config = dict(
    head_dim=32,
    d_mlp=960,
    rope_base=1000.0,
    attn_scale=0.177,
    extras=['local attention windows', 'gated attention', 'exclusive self-attention', 'capped logits'],
    init_std_qkv=0.0389,
    init_std_up=0.0389,
    beta1=0.93,
    lr_head=0.00843,
    seq_len=256,
    doc_mask=True,
    train_tokens=295300000,
    dataset='wikipedia_en',
)
Each number is 500 + 50 x the weight over its row's rms, rounded and kept within 0 to 999. Layers, rows and columns count from 0. Numbers have three digits each. The size before them is the row's rms in percent of the matrix's.

# down: layer 13 MLP down (transposed), 960x160, rms 0.273, rows 276-359, columns 32-63
# up: layer 13 MLP up, 960x160, rms 0.27, rows 277-360, columns 32-63
down276 099:474583452572553507498531451450581512457596583521508572492490455451496439465441542494512550521515
up277 068:464410454502578504491569443430615531436426422426529582527450521488493445443536418533518512512491
down277 069:529427444447544521499462507537511509479498475465514531543505470436497564511465400528508426454506
up278 073:614500518523415527436459508547473528442487472510491490451405465483624524499493437515531566445444
down278 077:470523521507448528497535474537580505471532492459478533506562517503448491507415441603510478434405
up279 108:507497490521447586510509470419455533617547536640449483531486505483481565479590417446463550572546
down279 104:561421523453485442410587545486493482472506421520541513433512531465483434413448442481480552588508
up280 103:425624497487524589473468477516518483504475459551399437516514439464535514439551528493472499545616
down280 119:461525502379475510554467440484416518459475495558543500576507490531469529396524488427540558465542
up281 107:449522532507503541496595523453446586520534576441540418499526535576506478509524443489534449494477
down281 097:517515533508487546521429596534453461501414530466505566491475480547526527509520592526521417563448
up282 082:471460447456534521489491515481594581521532576523562442467485459534480532440495528470529489476500
down282 082:455428420544533441422460503407449567573495478580439526565554514485549563504392557448403534417511
up283 107:542586550452509608551457475466576493468534477496517503580482466524484538453462487481536615488509
down283 102:502510495515401506463463488598490535559511508552535512405520488485524523508508510378497534546497
up284 112:506530461456522419387550546551532432467504537521508564472577545489416490467558533602344534536591
down284 113:546504530489549530533459468487497467537422510439528455368505649498519456460413506407482523477462
up285 113:555473462568518497510581520430405466479483535581567505530442584533545487393497482516455486537519
down285 103:522575489569438442530535516526496495424501465475544563531505511467488428540485578459545544557544
up286 090:497490447573507605506491473559537546463499433504547453501501513474460522573552408486409552528419
down286 104:506477447509442469612522517501505465434550403439469583473521491562600578448586488526512480521435
up287 107:460501579463561501485437541512543549510499522547516562502552527483492543478528556459524572510445
down287 089:572489486426458527347512575574470500553529415506464518432500536417451527557630496535444470509456
up288 116:536476618514536488495531520478570457513519478498504462509499543483409451384492419538511552502449
down288 108:502409544605443442554556495534454523488502552535505486568502499503531574466483496458453511504407
up289 094:513443480550560520509452518519491614492450486616500466461488448512441520546552527471525373539553
down289 095:517466418545510607497432528444495526429503508489426529511442552527447521531549520475525533475499
up290 077:436449509499528417541501566483621485551452469518421551531512606545469376488405403482530434485476
down290 076:444435560536506505469545564455488594522535530441510403513542470547460509425488552468519524496562
up291 062:529562495450494466494537486434508472513450447428423556466517523471548423563506429378493352554515
down291 063:517381492480554496445366408452497472506461528505451490531452523480566386539450502484530565471469
up292 083:501492460517553480445494470437574576489520507581446423526509547430507536485407537567541518500504
down292 083:504504549468454557511472504507486480540501484452512442445466505491472485485529544441499540524549
up293 097:439587486589408529429500491425505524507492521443556495473516578597453497486523542415478453468607
down293 097:490512477481501496437529426527492572531473532505420461507501461513452487480532551424564441480526
up294 112:498493513470451552549413471494508399573452504541531488469478494523444603584561475511479477556497
down294 109:453538478459472445483496491496483495470457406511450491539482572512477512519578558595490436584466
up295 092:480534389399395437543463511515470545440457477568452631440496472539566521463455430476434484464516
down295 088:492518432587438305591575451507426577517541530563466525496509472534456494527516502555473494532549
up296 088:494478401469554507493444450515547518453518511488433510500383570544462497482554508550479450503506
down296 088:549402591399557520506454402587488489468463495499478581532403536408424580487512481518492490544416
up297 127:524495549503516508518432581487510550464608494498606571519557462560479452512485498552442502564533
down297 103:544570507512506489462533467537526460474546502568448562513495432510446472596540441417480474539513
up298 079:469471486429457467433557486546497467509445515472492543554463502548485520592499593481493460492497
down298 081:450495494534602551564456523502462580552453517568437466541423586543589497468502478504485377482497
up299 104:511513521537473454532459565396490506444465467564557481567531471648441517435537588529483501522515
down299 099:597376482479547444573608515488504481476479546499568462504556501509573452540448555441518566504513
up300 112:454480423503491510469526578538588461496481547536443470537516484647556415595555531552436537475433
down300 113:523445550539443517582423562433451524400572464507460523516492432493499522538495523615469509488518
up301 084:548544523545540426417572510463464514527529516539526400516587479499463505511415475456444524413552
down301 090:413507485421459530499572508441500441507453463493579603508565467483476546501421507548522592512489
up302 103:587447495366465443506498538452461469525434475474518546463534477609428474492479443481497494409465
down302 106:536550509461505497466420446501482466487460557496448458557449575456532515484488430472395529523464
up303 106:477555504448419554446483475509450494502447504489546492557544461469436579459503468504555502417490
down303 106:490536479435526436504469475479542502562517477530521502461537481528453506442482406520524471483389
up304 111:452653510519495442512422596601530551498489563603553537562447491503568527485562504467536511464495
down304 112:443443453413495501455506519428504521376593492503567428493411425477607535410512562477555509441508
up305 116:474688521497549428538405486572455475554494569483493488506482496463409414433619519467486537543598
down305 124:412552483469497518534436381461491473582472494581562575576469510496529457375472456508501509488428
up306 113:480515478527633566494456480523590473605556493492402539579494467574539621519533467515449425499477
down306 109:574500524517479563524487476535513491547486565414475466527396498406529474463497407518458554504525
up307 099:528426401495407499564581529386457485474531541501514482488494467519455477470453468528465470500578
down307 113:552461545497518440525478450393510548496482502548557466456573458613486419517460556593539489457476
up308 109:418538476541527427488537490520458533475374557513517457487454494489554556457441550474529575542556
down308 100:520507554578517431517539546443471466523621435462442542515533428516572517457451524533469505560399
up309 080:439565552487492479453410581547549506462437496567471530484588552561503452430436416542490468486459
down309 111:535447432552487546556477549481478462470568564545428559506526539473522546430476475405522548497411
up310 082:523579645551478544533440546508588472522423465517522465547475583520528488556451480563527436503580
down310 084:564447446550554537479414527409510489507514549546436462514548480524505507431438573508511469521606
up311 105:476480415561496375471458540493576461505487408503502422462557418512523528505502471429487512541491
down311 115:604438451570569500466538490489391467462517584441474517567475419419506581494479569538557481463532
up312 116:547590531523473564472534462534561526514460467529435394432460516418513564537496467516436434596532
down312 110:520525410481529525545432611542471561459503606488502581558539439496454472511442492532434510431518
up313 098:583493531502611552556546447482623508546528383592540487431389512480561578453428453519487591566445
down313 116:479499489513486421602460503443506439432456635498485577469481536502479502476442533538460485502446
up314 115:421449465517537434455518498424476478609531544520500459500459451407459514447420408525474538533532
down314 109:385536557470572538466497477563520503441461434443553544580550497426450462580547646507455478573535
up315 123:499531512463482443445499470511570553463425483512499541547447482516480502540507530471540485486513
down315 111:537562512477553613572473561621455608564528504529491461449488488456400442522521510434481418510579
up316 102:477580469487444503461492556560559575423492464543422561448484508465451475470456545505419467505550
down316 102:376476497502537501519480553423481637551573453514477441499466486434493527420520562521520491482449
up317 100:585493586468542498468533468464478418596403470520556471548444397495544394505580490511509453470414
down317 097:456543487548561517609604370427481552533483456369546546492491508540534549459500558485534453507417
up318 096:493531566511449537430478432445504465623422503513418461581512443337469433430524535481538418550501
down318 097:533523456494476539527554438553601501554461492531585541502489549537437533389574476459490587470564
up319 100:529499464637457620413569475497467484538537476553591417436522472396514500545458484441467466653496
down319 101:510516409517413628466541460441426546560454447463467524505505539504552489492521525568477511503475
up320 106:531521468538573461467553452472520508504448379539519436453494510553445485585491433525516537491554
down320 107:575440500513568460519497597509562532449510510582464527545559468449485546461553596532426512504479
up321 126:497504500515481467528505506466491406537408467535458472549502488414490524461519371490494570442464
down321 123:497424484439464553588462451549546382522458481535437418536490456503453489465529536516574516557518
up322 094:529501544555392499479455599510484440425528457526409429425479447413440450537444492356539471557520
down322 103:509510428471402527496433473592502529559475548513524541474420544336490511550509439498521518444411
up323 119:514489529492572572513477491500502560579439557524457412487550510487523487526407491441394428474482
down323 116:595440442468480516535572463511585426471554438508436504486479473437453513536451536531540514527572
up324 118:459515552480473471472518429465510456504544530607562464437533453493544542456510516612548442550503
down324 108:522402479542547440548387501455556445497433450508488465498511417434552524520474483507511480510462
up325 112:537489682534460453464421547465552471478354501489515594448502534515449443526579478542528478486558
down325 120:442473531490502579517419510480438469379508502527512563491551514504539479515496538476566528462425
up326 112:459619466575524483535455457549589518530461535692543470469468504442507412481505481540540433514463
down326 119:555488431482531515452431513532407538476402528466511515528520501449422543472536538445559556489471
up327 064:560455536498516575482431606477534452558521561464599496464471411394533555553489510500389560509523
down327 065:397511485510563467496536451402546534513536539443480497477552528416491463483529531524447545478520
up328 110:457606327436481499434426499492475578561464486563518502545548590523515476482627515487437513513480
down328 108:422413483438578546514512452439473492470556469448513505546477479495470468552451538448473539468478
up329 103:527508598534540557420502542559479496460464500479410514388485590442469539540470517533543534446520
down329 098:422512586498552437570469599578483603517463515505573517434490523541463460517432491422562560529412
up330 115:549398543444573461446496462470534543549532479543598619546517542556439429471532469426525553482549
down330 117:493425509512468507486519507395536449475553553488503502402462527456494461468514560472509468473412
up331 088:568601547465549509493468545472583500419472432448544532565516513462467393486487487467500490576509
down331 089:469433499433455503511462508473512463469540539500402476562474547375599493453414482494502520390465
up332 099:450569527488478494461427485559485529526497473491565427487540470483433458529496593535481526515467
down332 105:573444406485457540454424431550522466517472498444470460418460501514542428485486494474561462473507
up333 060:477539497519497526386454453459475542505461540437489505482535546437455459482593543571514463448506
down333 063:484447568600580488513536489511522513466571485531464477465556478391522513509449505563462524492435
up334 097:526475499517570514461489515559439455372522457459470459456388519504500503486428493507499479651531
down334 097:588471464514473572437546423524384514575525503533468544517495461505571527416540581573550433524535
up335 103:617531388432432442551548433473550502563445537436520473383460520481556495502426441462499475571488
down335 108:510502466547612541462491462445461496451449516534508540456541535474588542569518477381469453471502
up336 078:493482458505504501419530485410535472465476447533563557526404580587446502490471532515405525505479
down336 084:478529471521510463500474465575429384526541497578399492542484488573533477466520497435499561509448
up337 122:445563485528450515417522477545480479448578527462440457503555498465513528514513464500580504459555
down337 109:480494545422386524551534446491545514461424528467527471479509431568479561510545479468461503515462
up338 097:462521546432498430515543549424424496450485457591411468493399591421526394437459462451521579565504
down338 099:464579501448430455508551423561530505637444512469510564566553522529547519535543469466521470589509
up339 122:552477479420525544439502448431587528476586513473475565424469584569556474586549457426451519523608
down339 103:560613490563536395423511471485462413524422482592541472489455489563512507436491544487334583468471
up340 111:456490452486455460519582572530456549558530451557477548428478519508461549549537438463504539560472
down340 114:448544415562453456475438510561437498507497490515467583560534546492547489498449451587491480443552
up341 122:489565414456511571417581478572572566551459509512427497469470579520479377543493508482521410640520
down341 108:466515470477518472558444469530555480523454527490552577474515376451438561595451477537469527526504
up342 098:539586438424444542492471587508487485555455510444463523534632538499529601397419537519475480477512
down342 110:551405471485466574561550622483480469471487525561498519518449509411525496483462476457572564584515
up343 114:526614464478534465472454496564592456448545513531471501519396469501482529507543545571439534550476
down343 113:458432467462447578572472455486413472538544584483525608540480449519563441474482506500534505476483
up344 114:532532696498423492453504478538457499443472464513455477525566495485499592478488467537478468528537
down344 117:446475498530490456427502523426437466538511546451468508602497520545497519434501487512580480349424
up345 103:474535465509510521385586524558570604472523465509474498511469454552503535537516521464571489493438
down345 101:457447459489517520528475558474553491497538546469500524577469606438559418517545428448429545479542
up346 101:509498577530516499427524566509487491445540529504467526469497612613468532467447527509483483496489
down346 094:533455515545526522438379504558532488493429512427492612381457534436459429548526536525402574477464
up347 114:538499497487465558551404514499442530505408507571554559550539454477550461501555514543559571449525
down347 105:526451615467474529507456537450533532483466444534431472510516490450522591474452537534518462524506
up348 111:489555531463540470417524469506536573590449438548532498411493539510503535506470383591512490520554
down348 115:545504469519538401467455467428527474532483552552519552548616478438528474465535485480495556568520
up349 029:521504528487531493533499465465470578444492527477484487479453487426526418475592493473572387498516
down349 026:607424510479452498468537520433512571564440520484366440510511493572528608510581487475441465420479
up350 099:484549511611485427544506577507581478465474413502477474472428565491528428597472485446529506556603
down350 102:498408540514446532525542459486457435390535491506510487510529447475430470529437460498480546546442
up351 100:466507532519507530424542515559511536496368565436536430365490434438480479496489460537464432563426
down351 100:594496534398557527474466448516539505506498572490489473523557530509525505545522589567557511542519
up352 107:545528542513570495527531438473508557408488492565474551483481493460506545581498561527500500421434
down352 106:556538493322507491472543482440461438485540429624561477500436507526495528507574474400519545522525
up353 079:582458484406451543559407482502501470440477546493524539475629514451498441499496471603407519535518
down353 075:477460515564463463499459452469467417463492450501550504423534519350509484524554451506552514395451
up354 101:422544428473498509506406509488442451505571566495519476456529451466487558426492585563490435511489
down354 101:570435516554549516507529526515478498488484477563437504498487510473522493506512427481481549486518
up355 108:537479483543476469532467418551459523507520610491545511492481485516456534559614505489436530447453
down355 110:486488501525460599543564560474453572429542530490426436495498477560565479487474523500532511540535
up356 095:502538479435514517540642454510503566460462585589540478599477539543494529569507435532459512480491
down356 092:514493451438505511541515506497479482552534481520431492564392520520586540485429454514520445578411
up357 106:523441446587467344500571554458496491518470457526556516462559450564506542536536545427490519503586
down357 106:498571560406567436445407485468549526555565518499488526532487473582459565514568481445486418511539
up358 040:421528452585432484473411474518505525555503409562529580540443487548493482474545544557611454529463
down358 039:414570630483513480403549527498550501530505516537431448497518541472534537574412495438354600575549
up359 100:485579530558468521475502509512476499466495493480543463457448465496457399571526486440544577488539
down359 102:408477437457587556532519514486459386583546558465487499418495544506547524461468396497572558486478
up360 116:492486512573511431502532565508683494578592534560518480445495525498442513491428416412518554492606